Each number is 500 + 40 x the weight over the matrix's rms, rounded and kept within 0 to 999. Layers, rows and columns count from 0. Numbers have three digits each.

# q: layer 8 attention query, 128x64, rms 0.322, rows 0-63, columns 0-63
# k: layer 8 attention key, 128x64, rms 0.349, rows 0-63, columns 0-63
# v: layer 8 attention value, 128x64, rms 0.466, rows 0-35, columns 0-63
# o: layer 8 attention output (transposed), 128x64, rms 0.297, rows 0-35, columns 0-63
q0:467499464542532500500431394523540508555523482516454527602448503497464491564489463502482528450520598472454480513480466510379576414499524562559524454556479475484544549528540475550505561542512403
k0:458454429587617473488408454590541439471614476566498568478422552648535463562501378459448607392439513365491446586482498586452528381440472489509474425620518457563391566520557523564541528431477336
q1:606486498493405454468562519459537547520395485499531475425562460439488594377517645536555418599509400550522551513390547461609399648572506465390453546384559569513485424525432570435449434459514598
k1:511523510502475522484489448534509470524492523489512502548504482444464539476493492477477512467500533488516518559492481487504493495493490487512487519470496504494539494508502451557501506543482541
q2:536501504464520468517452492458498547506499507462508527479548472433529525454474555479497517535544530468533529515539469537483527487541509527498456546501508493465522492547500542546548549475513439
k2:440484460443558507515453409509519457543545465532508496498419547612515497501505430544477579439421493470433476493487471536520465453501460468466451448558544443575479474489503500488470475510502440
q3:620467477588461438437519524412525607511460487506488526437567462420509547490544620533555398576570462600475590504456546475516481618565524512434428547364523513453520500507450469454500399503473587
k3:554443548473415499467516512464513499522458573479477482553540465366490477448532513465534451554572480523487591499504465406493474590519527541495491578452494534512542480484438461491476439593509529
q4:454568529419536518560457463532478501484517505442489501523468528556456459531404408498481546440442537452502513530478462539486584416443462464558552439546491493509504511522541507571473543491547463
k4:493515457472543473544526527541485524486535469543498512517448486528515465528518477513478543498487481491464456499510503578568466503501490478459528474482539485494495497505498488544552469466496518
q5:446479463530563504504504475528525467492549493518492577536475546543536504515492474529428557439452539476506452477513477499408547392498465492554531476597477468517529548506538540537574587484513400
k5:450495473486579485530440459529483536522580438474511531486466538638514510558516433464461571418430478411487449533494525593515491488497479449479547441505452488557467495535516524499544493446503389
q6:548470527532436447470476526460506526447411498456597449465539492395507539430463552525560451568516440527473497499458542470639473568526540501480396539408584500482489473476467490457459430518490546
k6:548521563457413497440525532459528507509464555503427484562522497361505493479504535555525431546569530607460586440467481433492517548527527508530511582422508501489526466458440487484489488618485578
q7:528457520566497450529542513548506486462507464521519464486576455527477548495524492475439478477394509492510483495483515531543514494515444484524462499511449522479489507471487568496502511527505420
k7:513485489517497491469535549448528528535454456485437485511552543460468473474486514472454467529506529533504495491481569466433496464540524498492507503484487533483520538494470530503512489534519493
q8:537453503523528476514451476533495507459539504472489539471527438522487503536534474481494468507453498483562532549522432577529518426494497473499461522524506496462488478512496539562551505508498436
k8:520425457490517477480495454530503476552527494509482524489467520541529475492531428479480513512513484487472518478467497487405470496482506483494457501489524506513535498510499491489533473514524474
q9:476522467496557549502495456518501536527543469505489542576464584592546516565511436511466567458484532477479469482520485509426504420496468503504567469574488413491506550532531518532507522450580464
k9:435474523457531480544481463549440490477556453520527548481455529609514506560509462475453555437443483403544428545478501606512514481536492484476519439518493468518466442488522525537547490482485435
q10:544457488604434500426511556417529517440479509531570512432574468410561534465536632525508447588567415512491548501471530466555453607568548499484447565420539511451454461497412495442506442536449574
k10:538500538487412495478497507461548504479443553494503427529541457389454488436484500482536459542550487535475579424516500395461488572533495516498499596440463556493526483498457498456455538600499552
q11:512486456592521471486517464523495460486584497531486558480461475532565497565591494479506481547511492485516512506513500549480464503518506506488496533506519511502515510504473501479575436531499455
k11:482488503523488520510390510557485471480546499448537500468491532564507483504484410482496520459488500442520486529472508503445513504483510490493442495532446545566478484517515528442527532530483440
q12:479526502498540507519486446567481455505583506501469559541440541530514458559568404507501492454493524460491462531471465570501483422507490505496561455535544487515536494495521480493560437522496415
k12:426469472495556507522497488561456468502525502458509512456445543581481494578564481458446551476483538434558449540420508548515526494496481485485502457560538457529488439515532511535537497493483448
q13:443488492506528480551557499502511475543506484472439480531502487522476517483470482501469519443451554507502461456564510479421609439442455476554495477543446494532506544501568538526492570455539411
k13:502509502529551492494507504462484525554522454496444540482543534569522481544482522548486513507454506513486483502499500539507500457513511481497521455498489498521471547500514507488502480440520393
q14:472523483450553576556513500520492518503526510534464536564460593536496455549553436488415559432507558496499440507512472538437540400512450522520590469577497443513515536512547509539554534460529456
k14:484459454508550483535491455528446506509525434489506561483476545606560527561541477494467533473405473439525458525432491596523516451526499494505526439561519454508474480530534540509511490414540441
q15:552466474545472560460487563441535508482495504554541494518581478473550558484551568513462473520534466530507445487547530471508491558569524473512490543519459435465453491470460501490507503515473567
k15:522462514454417480492593457428504567492423558518548473527554465419447494433543559371520448518544490451477489474479585438498560576506516532501508508454493542463539450468474452457496565531577554
q16:566493594459496537519574502500498512365469499450613472451468522397463532486397481498478438568456419519548531554420464543602464505513424493574455479473557479419497425441424564488486491461470533
k16:518554529419507491385560430437518522476447596471516473525541478487433619529526455562508497492537525548462563496475544453493470600536533454497559516499567454455545475534430451519493497526453540
q17:452544561484499551567568382500492495312487527522599518426447592488450445623433370427473485533562527504503504497479525561526485518496388492514476513562449381520511444524499457438516560539490413
k17:490530570411550617410488527527485512383545559444508530607464414553477515444566464538463550480573559442457494518578492497499548459482452425513555434502428398514458498576539530521497520517557475
q18:560513511475531553460478461501561507554493448470486491578544491466565522526514475510538461521464481474524523549511461560509487463496547539480488516559574405468476497521442499491464458558551507
k18:477464523407479431525511504520505406542521523522512522521452495457554469587517519496470463466527581434557582474449504501463502504467449485527481486544507473489493449495526567608559509531452481
q19:507521481550494346522484386475493423468499459448494483539426564561559477536451551520495558476436541542462450446522599495398430496510520484469539528466499498488533511534470472492506443492547392
k19:445520584543491495513456555527511485442507468459536473440532498504459470504464512523505607467434491445466458467524507464546513478502505504493592522486463492518436508478498491508511541475438483
q20:459481473597487486513543476514520475439526479485436542498491449497455521436501499484477444480524480553447480491489545474458520511482462429502573523508469544536462512519524385468559534509482478
k20:560473453553494511440567508515502481446486518471462530479536537508441435538564501470491535502537549476503523460489487422513495534481532518517556523439431476511529543516498434472467473453519469
q21:496519460514535519507490531509506413523516530481467419550511521486495445512463441507478455429449511517494474534452450533536524499470504429528516452490503492490540529511473486554428456565478519
k21:524519456493498385550516489493513486526508447458501456481486519523455555458524486527506481473463548481473518530513540488572459469486484520518499508522502524536482493452513445499559466457463558
q22:475522519512508496492535494482499470498503573501459456510482521469529447522506508500460576498553490532492418458511518499543504524492467468442591470440499457566542503479474486478512457542488473
k22:487530516459449462502468501499462560465492464489504473472536545540454491498539522521518489506464530469489501520445541503544501500519538521476472523512467483454512557479492503517480510531535505
q23:517483495600537462469495492562461479381540455470490517451504421562525519508530456504484534515431500488523486480462480484473510531473503437573497537526477628498446484481511485423501523466513478
k23:461477466642469535452486527479556528512461477478475485521524510471447512514513449470537565565463503538467478518512499475521483467521551501521505479476521526500556544461483430510474500445462428
q24:465510495540475463523542493498563544527521478471460494487489507567501581408514529533522458456427444533552503467611582407416470520437503467475528533525492496467464545484506514532466510369555517
k24:517555511537530425503533541507459421497472451540535490477525525546479419509497531498460537432482484499476515473547476429493495497498532527478525499469497539471534495521492484481485511503460443
q25:451481507435420486527445555504511503499570577548579561490590505517532526447478554504444533536537458475470531520462530452563567492522513465512436474501453493463478487523503554512459538438525556
k25:551504438484512544542450468523531416524522511466445537507486509455481496510504506459464522470532409542503496482540469549511502482524520529449511519477517564506467477600501557501516535549510527
q26:488500507517516521536537531492488411573479467524498460543502521528469485504501535483454462421465488523463489508453502509433528489533497453533523476459486514489564516479500468530440558549484491
k26:531500471537538505553565492494529503487509511471558480483539478540436564469424513519521525486479506492481481513623510467522499511494474526501596476546486556461439490511541446461539536423506547
q27:421516520501527522529591517468530564456537550459474483464484512499482509466473476487545458457526455527535472440594517449533495560497467455454521498534477535513545498433455525521439533434543478
k27:538551537489495452493501520458452451523477469510486493551537553515493455466578508533454519487510546539481506510474471446511536463461490496521467502498480469460525494528532522447512536575481466
q28:516515577497529453451450468528446496445488529488490463524489494475493484553494447493499510519497559480452507456437442565535497523554514563469481473456490537499534433570529510475564489563452456
k28:514425497508448594458470478474512559483532489489469500460494483476468497487522494535494456568483469511493406545507535536533448520545497494556479524521524449563496554442516446528509472514484486
q29:504554513457518463512560463438480574495447486431545498519436489505519462541466438490532563511479542521496457470545553531475493532525448569582421528496533544472537467499552520479535486454517508
k29:516520589490557583480459576491465573463470473495516464499555562448522537470433490535531511529486563516555492474435440498457474514467459470577468496464491427580497475519474498521484574509507440
q30:517518509503537526473503472448479500527407424459491525555455549486485505537483528507523515497521557498489519477528488526445421493508555570476526527464579464505518525519503417493509506498502468
k30:469461542477499538508535490486482511446501522551571506470486439500530485516443513541549488520475497447462470509482484512501513531521452490555543495544460445483468440454454495509500496450463504
q31:462458514516486512462492506487519516493551506465492520458496474507470526492488474501464440537570481486499523517477434506543555492494511454530489498496504528475499459521481511520490503501529485
k31:521494423475494521538492434453483471517561549502493526501474512521498460463553457522503496516551483535479572494523457493470472493504523495494464512512522480530470511494513493458502475503524500
q32:469502509448524565492481537508544504435446484517488531544522506482453487504504492493475516482426518524553546499497428553513485492537503522536470514554517493463426488517475512535524533470483570
k32:565451452487481485431549434507464475491518463517510528465482497513531552533504499527484486497472474502468489502492509477474454492468458473569513501493515483525517498535515496519498488416484510
q33:495541503432492506529549515454486464474603524471460508494484557506492429521502472488444493444513506616468510491509571491483571515541476446491488449453457456439576484488486516499464506488488542
k33:570501490532505498573504507520532394477496512444491467565531525457466505494518523510486538538541467439493489525557480464586459539513491552478585516536500482531475556587495472553544510463526516
q34:533481508494463497496491551481528500483430454467603548520493524559544487514449509535399580511496457511486464546407520519512494448540433547548479500493552495447484483459519569500450559451513515
k34:475529507452541532560464426486549529485512491532554504559490519491508551425429480517521535445489534481540570487566481543464544528546539458518559530501490491494457445578482507488496581494549533
q35:535563491430507573536482566439544593480496503475519569507457525494488514494453463572512525468496521500520542545540516500514481487520503609524401498506537461486447467408503514520514498414483556
k35:482481459410540517490487514503468444487462548571560503535469475480610438483491515460492561518548463459521511523469484520494521570453491479531483515437515520494544478573444553525522552469509477
q36:461489554427504514488506552510510590527433535510513510536527483521462502502549513468497483488424509525503523454552469500505542476629514581475400521526481480406465487553502590551515564457446524
k36:595422515472506511486492399476477477510549484553491525533487563519489495444435515552411495483477441512497459504513476512380464524509450525566510487494532503557493488530531491496522504528572557
q37:499482538485526514514542464505493546478468478480482511443519484449485456508507551469511529532562430497544556481503471498527555434497467406471538528500523499533470462455426498532530530506572487
k37:546452502490451510483524505523490521536551516497463544562509499535500553599535467520515508588484536550482549497483484494487522493453568493480532477551524459431522563532558527482491443541520497
q38:529505505534544557496516537475500452415527473495495450478462531530522442547503412515387534444473519540508436529412481552522486535527427459581559495544494550464494466381498511467437513543467518
k38:468547454515487513497541527486509528466503492466555459563527493498472611433519481474551525510462567505495536507541532494528529488490494502537523531501535491514503499528537459487499559414541478
q39:429524475497496613498538531495482441496565522468465517534487508431476473463474437500473445486532511473472481560434451487583535499438510458541521438534518533496480500512471425430409491555477534
k39:487548434481539500527490483456514411498494522451465487536497488495438536501538502520542512489524540513505555484485453520553508502518428506540470530516471505553489467501489500515506511435457518
q40:519475487504514495506521472516516519497460433472509552520473497458485493487511530508515451512468440489512551531454441526483540387509485481538463500510561490459481477534458507547540492480519516
k40:542443498520510479480518438496499511533534520485490521498498516536506574566497464515511513529496523519528532477481490478468486553483533448537565486527499482518497501508511467489526471491469511
q41:537470559472482477471479443506497474487489487494457502471451512494493496506523552503523521534559505524486474483485505560469475502547469575462601531476450505550547458497467481472578529548462471
k41:481508518515475523482515395470523593496531534525501492467494495503513469555511507490499477492502525502497498482456521479498548561507517482457499502525531406442486541488558502496435511523546506
q42:579516473501567514486507502460490553586463445491521493512453531497512447573488496510493517482545480490496522528469460537509497445541498502525445509434567450491541496436464487568533430511522502
k42:482449500444499487553496509511482568499528536530556507515494496521538575466466472480549512556499535479569526551472517516465515522476531498524532492535511494486481484476497508484546495524523539
q43:420510492497488494537527540514490500449593578464407516478497438487485479454544470467526468494513497561487465481569575411513547560482531424439543478536455552497484489493511469453479517488478500
k43:549489490542463511484480530523479400482471498469446504527531552484483427509564535503468530534545468496497471474515445477511491494459494549522465514450511509511552565525504478495488525484527472
q44:547508497505537513526507519492510538482476478503462473506456534446536475514540543540487561485395469534535503505528509495488472413501532518441523475543549483434429486427486551523485471495505528
k44:451472552497471452442491522571460473489491459544508476559524463585544620496472497522495563479392413497545473455564501534460545543527482432512517556473535562501524524522529515516509545501510483
q45:507501489492461497481479495498501526480506479540540552480553500539482572493453558491415549521485514499502491485493508504456494520534543499523464557485474503513450547533498489538517497434555528
k45:480476429472498518497455497498518459466499465546506534461478493508518503439479492496498547510475418487489486482536459470484479454550515487460529494462464528488491491549514545476449477493509527
q46:500514517496513460505551472457466497431423511465508476510522458514494441580465518454498606510519538570480432450549547525443506545526484475479564523483511522582523496504538476458496565546532458
k46:508487581488469543475499556544512556457460472503522505530537533460531477497486492566519538546487544438478514459486469494511482461456490481504510495490451447435498526529495493540471502472551496
q47:492515496498523502521535486491450522561464523427515463526507454494525469495452519487629533487474491470463493497524515496494538478501499492515488505499494599542511489503491479484459539553538494
k47:514495591522552488525503509524564557567478477510432468552527536478472489555447446536480548501457581543512509467433463523494532515455450494501459486468504481494498469462531490521525512549464525
q48:525509558435498526470505506545477507475490501512512501554484495443478514507486490500485436510522497447491451519432427544532456488550507573453548473528507532498510437496459561497513488526505466
k48:462485483458469553506445423401505484519502488528534503447462473535499563444542513533500491533501506511542437504506513516515527485510509450564472535570544467487504516489573537448493526499442524
q49:546467444519522456457512478516484538478556488496518479539519463495510496561521448471545449502495481499478523486487458523516494488533537474452460459499533504445487476516525577526504444509589496
k49:508452562530443506501508517549524459544469485509480518487494518480552515475563465526441482572540485478590484508467504500482470462471524474529484518512517480545510516468534496519601452553427485
q50:564495417532492478458443458480491525487532463486508496448515513543471573530438505520553530475484519499500541489501466552444511512506570447504453540457490507538492528516532487599518448486606525
k50:476440485496475485484530539587530506517497471572503511470468488507598480488555432481458493592514444491484479516491503453518448491468537463438491469407482486484506531442539472499524394496458513
q51:476534543559559568491543537522503541463532492473497519497513517517529533475506473523507489454482464454514526462510477454529473522506492518473466502489510522496496510442448496455442525436497469
k51:472483486507497460507480501432529450523472503534486486593499490495411437487525510482479531497485518506473481590500516490542546515572499537521519493538465530470538473499473506506536531565449475
q52:476495506548517460490448478521525497419434490513574564512524518511541546502498507519515525549533508440486477463498492480518476526493537509496472531498568438556520517537477470449502487455515431
k52:470463509462426525463478530451459534472507542469532542470468517428527433566549547457519436538546506495427498528425547518549496455496553514549514454516433484434499472460407532515514502533460468
q53:497491452530466521487491520470502466536561500475454459461474485517486506497462468502483483500514525515538529546483514492519465529419495474504544482517472543488461512469545482512474485522503523
k53:469573470516542505529495516543515455497482473525492488480512439534525478434485464519518500442503505492514524496549463516463510496487476486465445534455529518546510487490510489470475499459490488
q54:502557470441503525491497498521458542467489511432464540532478445456521434528490479482491581551433534493545527516491509460517508466464539526502447522504535525471367480514458506466529436453509536
k54:467455501489470522485346508513507452485488451538470491490469509523496529495445498549537549570445466470524481509470443553480464506485504514558470503463522522582575559488477539533492496471460511
q55:494504523486486545518505482533514536516472515530535507504525463470516515491544484506524456522513513413528515512524483501506522480508459561525471540526491469515470467512466542490556482524477462
k55:514473493457497501496471512430473539522509537492516476474456507513460456526498515444494425525523549506466498527413555501494490512465538528502438447512502499508544524469502545477519492525502496
q56:467529573477431506459506494504494486590497518437448435493516486551517503478526505509472578494520484524498447490499555483456560515478492479459601501468494524515492464521516509461434529539540529
k56:505525482467519540582492511529510491479545469546524474519504535522428447513461530540497461507481536509479571478572443512503473525517511561460459501510533475465493560506571482557445514478558518
q57:491462494493428492473451507534491425472556558524517455477567556509596443527578500493452548511519485515505508504438542465575547479512451453397561462513469406448503479508476612458431494574470480
k57:514516556513431485564450493550554455525547484443449475594470508477414508522532533456443377485499516469445509550515578576541515519527546589438512507525519512516499543493523509549562496560540559
q58:479410452570530529496483509469491445449510482487513532485476513460520486550555503485487457537571528515439446525487467518525524475538562437496536481536558475473526505497487456453433491604485414
k58:463469522482438502504557461485481495478530613453508518571486501483539510491561478488522478527554480487437554442463490519465556503496468483515497502502466477494441449453469491471550535480553527
q59:569468542478477441477479439537523508473473439472513506539480490534536509493533525520529510513472460521467483494464528550426497459572459544492563539512504515474486424514481546494562520501553509
k59:531459547535464531493557437506537553512526504509519499459488538474514499608504495479461491532501551504538518449468527469500504549463563488518554509520555409472498544509580489532508510504478478
q60:496529531469504474484519477567503542548435472510485501570488471475435521472533473469528417505478508501435473504471501467465492501513510553459479481511557488510495500576524489470525483513477472
k60:500475513448496543469495533473469487477519543494504569505470556476513475522493569535466461533560530488570526480525478504460458506475481527584539506536481493532503515482493503520497471500499514
q61:455508445455467491523529499450516530534534536519511515488443577460488469458494446484471430486570461496513505511468519476586496500477440506500465465500499445442565517513548523582512471424476568
k61:569571515499529540509461509510435496477509462454515496443520526535507616423534539480514398479525528525600465508495490502502495524484515502555501502477475452594492460526513470408513516545500493
q62:474510520489524508524472534456539510414434514533534524496526524485490486535482504527469562517518517515531508506538471523533466519477504495513492492535558456541486497469529482487483541494481505
k62:502504480439487520426536556538427500464488519482548542531499470468585508516534513494540517482509467479457528480506508523505498469467476451524490524489476523445497464560426523535477527449537462
q63:499492492499512484476528505451505522602609489528468486464484508541476536500543502485487427485556492514521528484564486489488499544499537454522457496460472492453568524480505485542502457452521525
k63:506535445538546498562533521495463448508499537503529505466538492505496487446496491476508525481537450519526512520510449456447479476511470540459488499545540534511459459505495500477500507516511477
v0:570522456478502531499505486514470486477472545533502431531554566498541487529495555423501536534503522451512482509422487511554541492569448519501546490417485559600550427487490498504561505529467509
o0:461540575506549503552455494483436412546549431483471483529518540494576552489506534533508531491436470394513448514399431590479560516473480445519495533488472522535469464519525542523481498548549477
v1:447526508495503475530471553502587474514507475493566495376477522483491487532464481456566507540546464536557495518521460508455540450458405430500425505535466526551501526481503492515477419494524502
o1:573522492502476518556431511503476442527491472484493479545453396518510458461448488504563503523574479525457573523474570520519430476504518508499533487535526494509514490517509509436478554511422560
v2:471479537439566402596529575426493436503434490470569496500454440603472456506497490445552524490530406490577461373517521620559493553480459560488502494483458526497550556533474503526521448538523523
o2:505575458520455519492481563401448475484437537523502450506449485567476487457331575548431612480525478573489459462501505555560499477552518551548515580461455548530496455455537458439522529375414497
v3:551502498517452436520547505477490423486520519481510514506468433516503451486522473517597513412492500486465506446451471508545446540538477482554384483509533484523580559528541487525590474518461484
o3:571538502510437450417486463549464502539520575578509457487480539581487449508437520547452573551517540497445503497472482521522484488535469553534539495454483481485516493418516517502517530487474475
v4:596477565492570513511447581527503518454497592551450519394482528456485535531573472475519524438464483463534434497428393482464540581507474440491504478480511467522531466496520527450516471543502559
o4:488492461551477519536470500509487431451518465517587521505528550498514464573524424555495504527601527457437488532445471585590585507496483439526490456489488502556505522481500509402434531577457440
v5:474505474530466447540506534567555547469459495459461466466542444549528514447544551520555484463460521495412493552548546504460506517486567455498542516532536507452511530474516510558497462480557497
o5:488550464514498469473515471540504529530563586470496468436479507515406474448564457463606459539515466523499578524559476486515490545553521559529471470517523511504495498562544515506523411510495508
v6:488474524478591500529504519452481451528458484442494474434472446518537465493498452475511515509480526479477480498568551468457465567487558514443458514496537508605494567490499468452499537541458489
o6:466505529534495503435474580507454510465464540531510559525539510515488461500522548520498518488530457497483471460565419501487401515507546500462547477466535536505493553489507473415548552490413484
v7:525494482510480456493466481530501496536469507488518517534508525555511510535527508549512458514485507510526456478484477574478502496476467465547434498472538516409500494534501500553501495465510519
o7:549504512517481524488481480504510449511532501486468496485482502563517532509452499484497529496520528528492506515565509503509483549447476549501472531499479465538477483524491464535479466431554554
v8:460483475522474462468506505538406458501489546514490519533483441450519446466539528476591485516490588530465538535493528458465465461504467525482494537464521545602532546501497414472564463507475421
o8:482533618458509422480520534502468553577549540480454490543545579534465474496469560466513527520482498504500512500487486553441451538511521487447539484430480433494513498522504518541472525568532493
v9:508542570469451561468565559527488531514552495474489487459464477504481521469436529472548412506494499466504418569484583519472469481508541464451601400522410550509480508538459552524469461479424504
o9:485530482517472409529558486400557463537471512551497539563514447475447481486546470520556485493450545555388439518494505453481507545461536498562478508509509555476534481532487502523458493594488479
v10:442495504476476464529580463438432558453417563480530588500431525465519509504511496561519520528478506512482516472558483472472483519486384491480504496469502499489484551548517541484613535514484497
o10:520432498462451469414534432444464484474527605485492542489508513489561532500503596495457532560582551527516483436394499508450474541549511523414538519477499426519472477519502492513444511467520476
v11:456467513478488499489522429475542470544516468490530445519365492455510420492559543546476544523506576495490582488543488464475508481498529536541447550484476469563545481543510500486513531507507486
o11:557466522463475459463508483540454486521476471433468468515483491495498475527537518524517480470572521508599446477528538469488437508520481506410603476449485483415509527521521528493587563487494454
v12:571518433447467607497470474508545521521497413485481457483423449561439554499515484576507473496533537538377550623544524551498523445485501493510455524498546521540494497525541491481463494505535501
o12:527468589491493491431606477542502552511504465446519567471506462489521570466574414497673507476523437537494583513563465450421500499482471447543551543579510481535496514558549508455528510441508489
v13:513495461505496508483484451509542571541479468414522463483541470597602509467503499545546525534446493427466488552505570474505487583464589529531573520522516499529460468555477587506468529530555546
o13:449507467516518475463487531493458526517615553484502501489505463507464489453597485573610461491517508430539451508550489399494480561472574472520481526511487523541479550554544464459561457427504548
v14:607561593433427466440448543508420505538505458542501473477429449543479524489499451459513498462523425390474412523432513521502463529502455567479534494438599491508550494487525486529527468521502460
o14:552453510488440486441520503459520569502446431556581537559535524515491496515430463612486525463467479487437472538461513556441531507530494498646476537435505501542510546510551404487506509589513556
v15:515502523455511500566537488490611488497523501534484546470472470519591456556540526520497555529479531525498551454536504503484514517498481367495499503494490579514465516536468479484508523477530568
o15:488498480509513535478492438528485397577504476547436409491453463519491463438544496491472535518570450493518472433518480472524507511473476480446545503587436506532523510509500509435445533511480477
v16:482465466506447435469509553503519462526579538471482581411450527491469452509470475452440492530460487469485454481565509495499424527506556478522494433449484453416387415430507446452504484515574521
o16:463482384548464557462520512468510490504526454551486479589438600477427415551529446479457517419513496558503541565484482476508461482478529552481509460478580538408419489506377435452500504524554564
v17:427500509521531519525490478459454428468485504490473503514504510510503505501513521515541455472513562500491518419526567502486536452540512561449438492489511529494548577505534460503457438505464509
o17:552524554503519477496518507534512505545436550479506466523540494509519514551494516459442536516471456568485511480517425510503470487575510559463467482462493530497510497474495521562512488421440462
v18:557443509517485556424480603515490537472572532590495565522476448505522520522593529567468534490491537496527541478477433440442516557474425479569479530507523469484502525519482433460569456500508480
o18:481498497486422523502613526515514496487578513505486467474504567514551488553499474487455517499561525492457472480481590517514548505511444461478539453522449393541555555487526478471498516605484516
v19:476510479550587532562437500541511485519483438508471512512492466478515498470511421454504548555491455491458518555474435511573490528459497429439612540509512454456403492549515508481441456548532576
o19:403435483508580525531497539516490544529451482419513494501518481496460485424489441522544477574532500499551513485531513459531528474494524452557466513509583504582482530498501445446422563477535431
v20:463562431556496502430510504540558468463435543458504522527536461523447403503492476508579572488541508556490546463504534487505574421451438436484544560496497513536532446438557463482501541540619455
o20:447509522403440521572409505557482535568479561458441477536492496458482479457509508486537576518534451509495603487502471565493499431515509483554586529528508498491471487486596566515502467437589512
v21:537498454531506539458515395522530460492506600478481582580488460544499486483558460600504499521476520508492483464407509498503517511521512486563449532480499549465415445523499543433509461531562475
o21:469512546420509488461508508521488476494585564494480510529487538502528485542535476545510542502496509531544472459526471455548491517464498388510482500501423477487501513419439464544457454405581542
v22:507513500450485473395479553514498575531487516445495553492480409565472516451557471537566492534480493518554457477465469528468465561483457455541475550523551491518451538510483563459539490445517502
o22:501537500502426501471482530490522503493589548540485585456484545504533493496483520526538525527608504545422479478563580468497491534478540438526521501490464460532554567482492444486471464498516509
v23:475529594556519556486551411491468478484533521554493527506518508469462444493500515521465445460464474494520549538500573556532477501582570539557513506461486536482500440502435501522598484578486414
o23:491538506436518430497553470450514462422442463473506476516499563501411532526539523472439478520436537534538492512433425484478473523467493398580500548489458484447536520459450482587560503510510484
v24:533460514501470532514430474517547518530626546583495524452447464507546563519510478544466512610509491477502475486476446549492535547570497519575585529487472511487505521539462497500522470510492542
o24:546489528563508522537562487503468465497541446514456433519411490489501486497515415558479483490497519494522427493436555439576530544493511432489499517529455478515572510509498427513473501563498460
v25:455539441468473554482485517469519464508537538467430458525484431516407481534532498523621530426539417484438569458493528481514485498487537475499452449563453431492549523523567487510383482548500523
o25:523501502491436446493513516547497557547439587527503516494568499560493430463490402544487501466551525518474541523491497512498555381579475514517506510493540537466541477495562558518509506361475471
v26:496518599555563485453507507520445467542401511430504436496475470514461488490540522447489546522475447450532438503488474473454548576439524434424536436521458553532499567518514505466512485512491519
o26:422524461506528481521451555471465462486473609473535579530532435498494493499472488558525560438566540486505457475522497566514472557507482509541525480455550550494525565551482477507495520539425486
v27:557502559478476560518587523482485493446489542536490547535484491492417445518501547513406566431546536553464502461517452484457536488458486502522527500507476542518533458487528504537524457494543506
o27:494474492434455509533536437473549503477521518497501472507487520442502473535523480515475537486515513560532483457469478573518574497528449519550566472545512497514516463476503596472532500547471476
v28:459494501508443477505445522480521458452431423482556510473478489500537457441515533511436486515531503488489425482498517476472565495543457546515558575490526522469503447471523491495510545484608450
o28:526478476439460569485540462510489495531500486471515481511448484430504531513492582497513529519510424495561535508533515487565492518534535501535455475466505519473454500549533453488587474538497589
v29:460469488474428449454401444447497524498462533541487528483577498453532464578506539498525453537442496549480482483541522538478558496469512495467396510508530437501552469474508535531484496433481508
o29:568465550540541496506443495520487418505578523528509531470508541566475557540500509446451467469571478522537539536520508519450502490496547549464454472484492520492550459503546522508502480470541555
v30:561459524604507526540456429471521480473552506583505538557521476518406554563474454488511515461506524537572468548499465505536539489469464502544544526560541492492542564477480443518446532519491511
o30:545477546444524567605514485573536608471466515472550438455445461537483483499455472529443519519443567499475503505486531544511485520442495512524514504513497544522559509455520490467426524496487483
v31:497436519485485525560559475482556429491505491459522478531491467534527484455474509436515443557462524543498505448544479521527524439436539576457569443498454512474450481536433429557490523462486491
o31:509510515525537465582542490423491500487467515469495432534405479501453505444425503488506514456461452503525413485555474435507485507482512622494523471513477526462471462499469497548476555462502489
v32:530534584500455521452497460490507495508585517550498498480529506507509552568491533512468462502490490495548503520468483522448482440465525539507468476518464534464501523485483481531460448480486475
o32:573500503495538472555510469494534509467518454533519455550502467516506488500482430480479465441446527531474458530482533511489517497498476501510485487533472499485576524480458469548473521530482580
v33:564573480481461526480497428506469510599465513501442385493501493531415465556466444473526535468492505523502551503563500542540506481509540520442523491484555495546500533490472489564503534515398448
o33:550482541502508433539441487516512544466390440503485555485496521563480493459514494538522510436431457471503494499501437546419495436451487505503541543512572491525547516527508520563453501490546416
v34:498528544458504476464502548528570550446560457528465479505443458535465514445548497490497422548454500492504494510504486565482457490542477509566535517490518537498465503444446417477570516488552498
o34:504583491532476535516539453487539497492492421484517503467432550494496499458477468439509528538509449542437491517518534449476481530525494451543543512514456490453512531515477426526523500551535487
v35:466515442544419525468466489535478455541584434453452464592474498505418455396503531470544454523512517496469526466540527472572508486559533457510527425496507498455548538525522466500453491509514480
o35:521505499529498465475546513525545546640429524445433509475476485483456490509486493469478564490447521492504562504509514462463489478508504547515471477457560544431491529554480541601528443489521461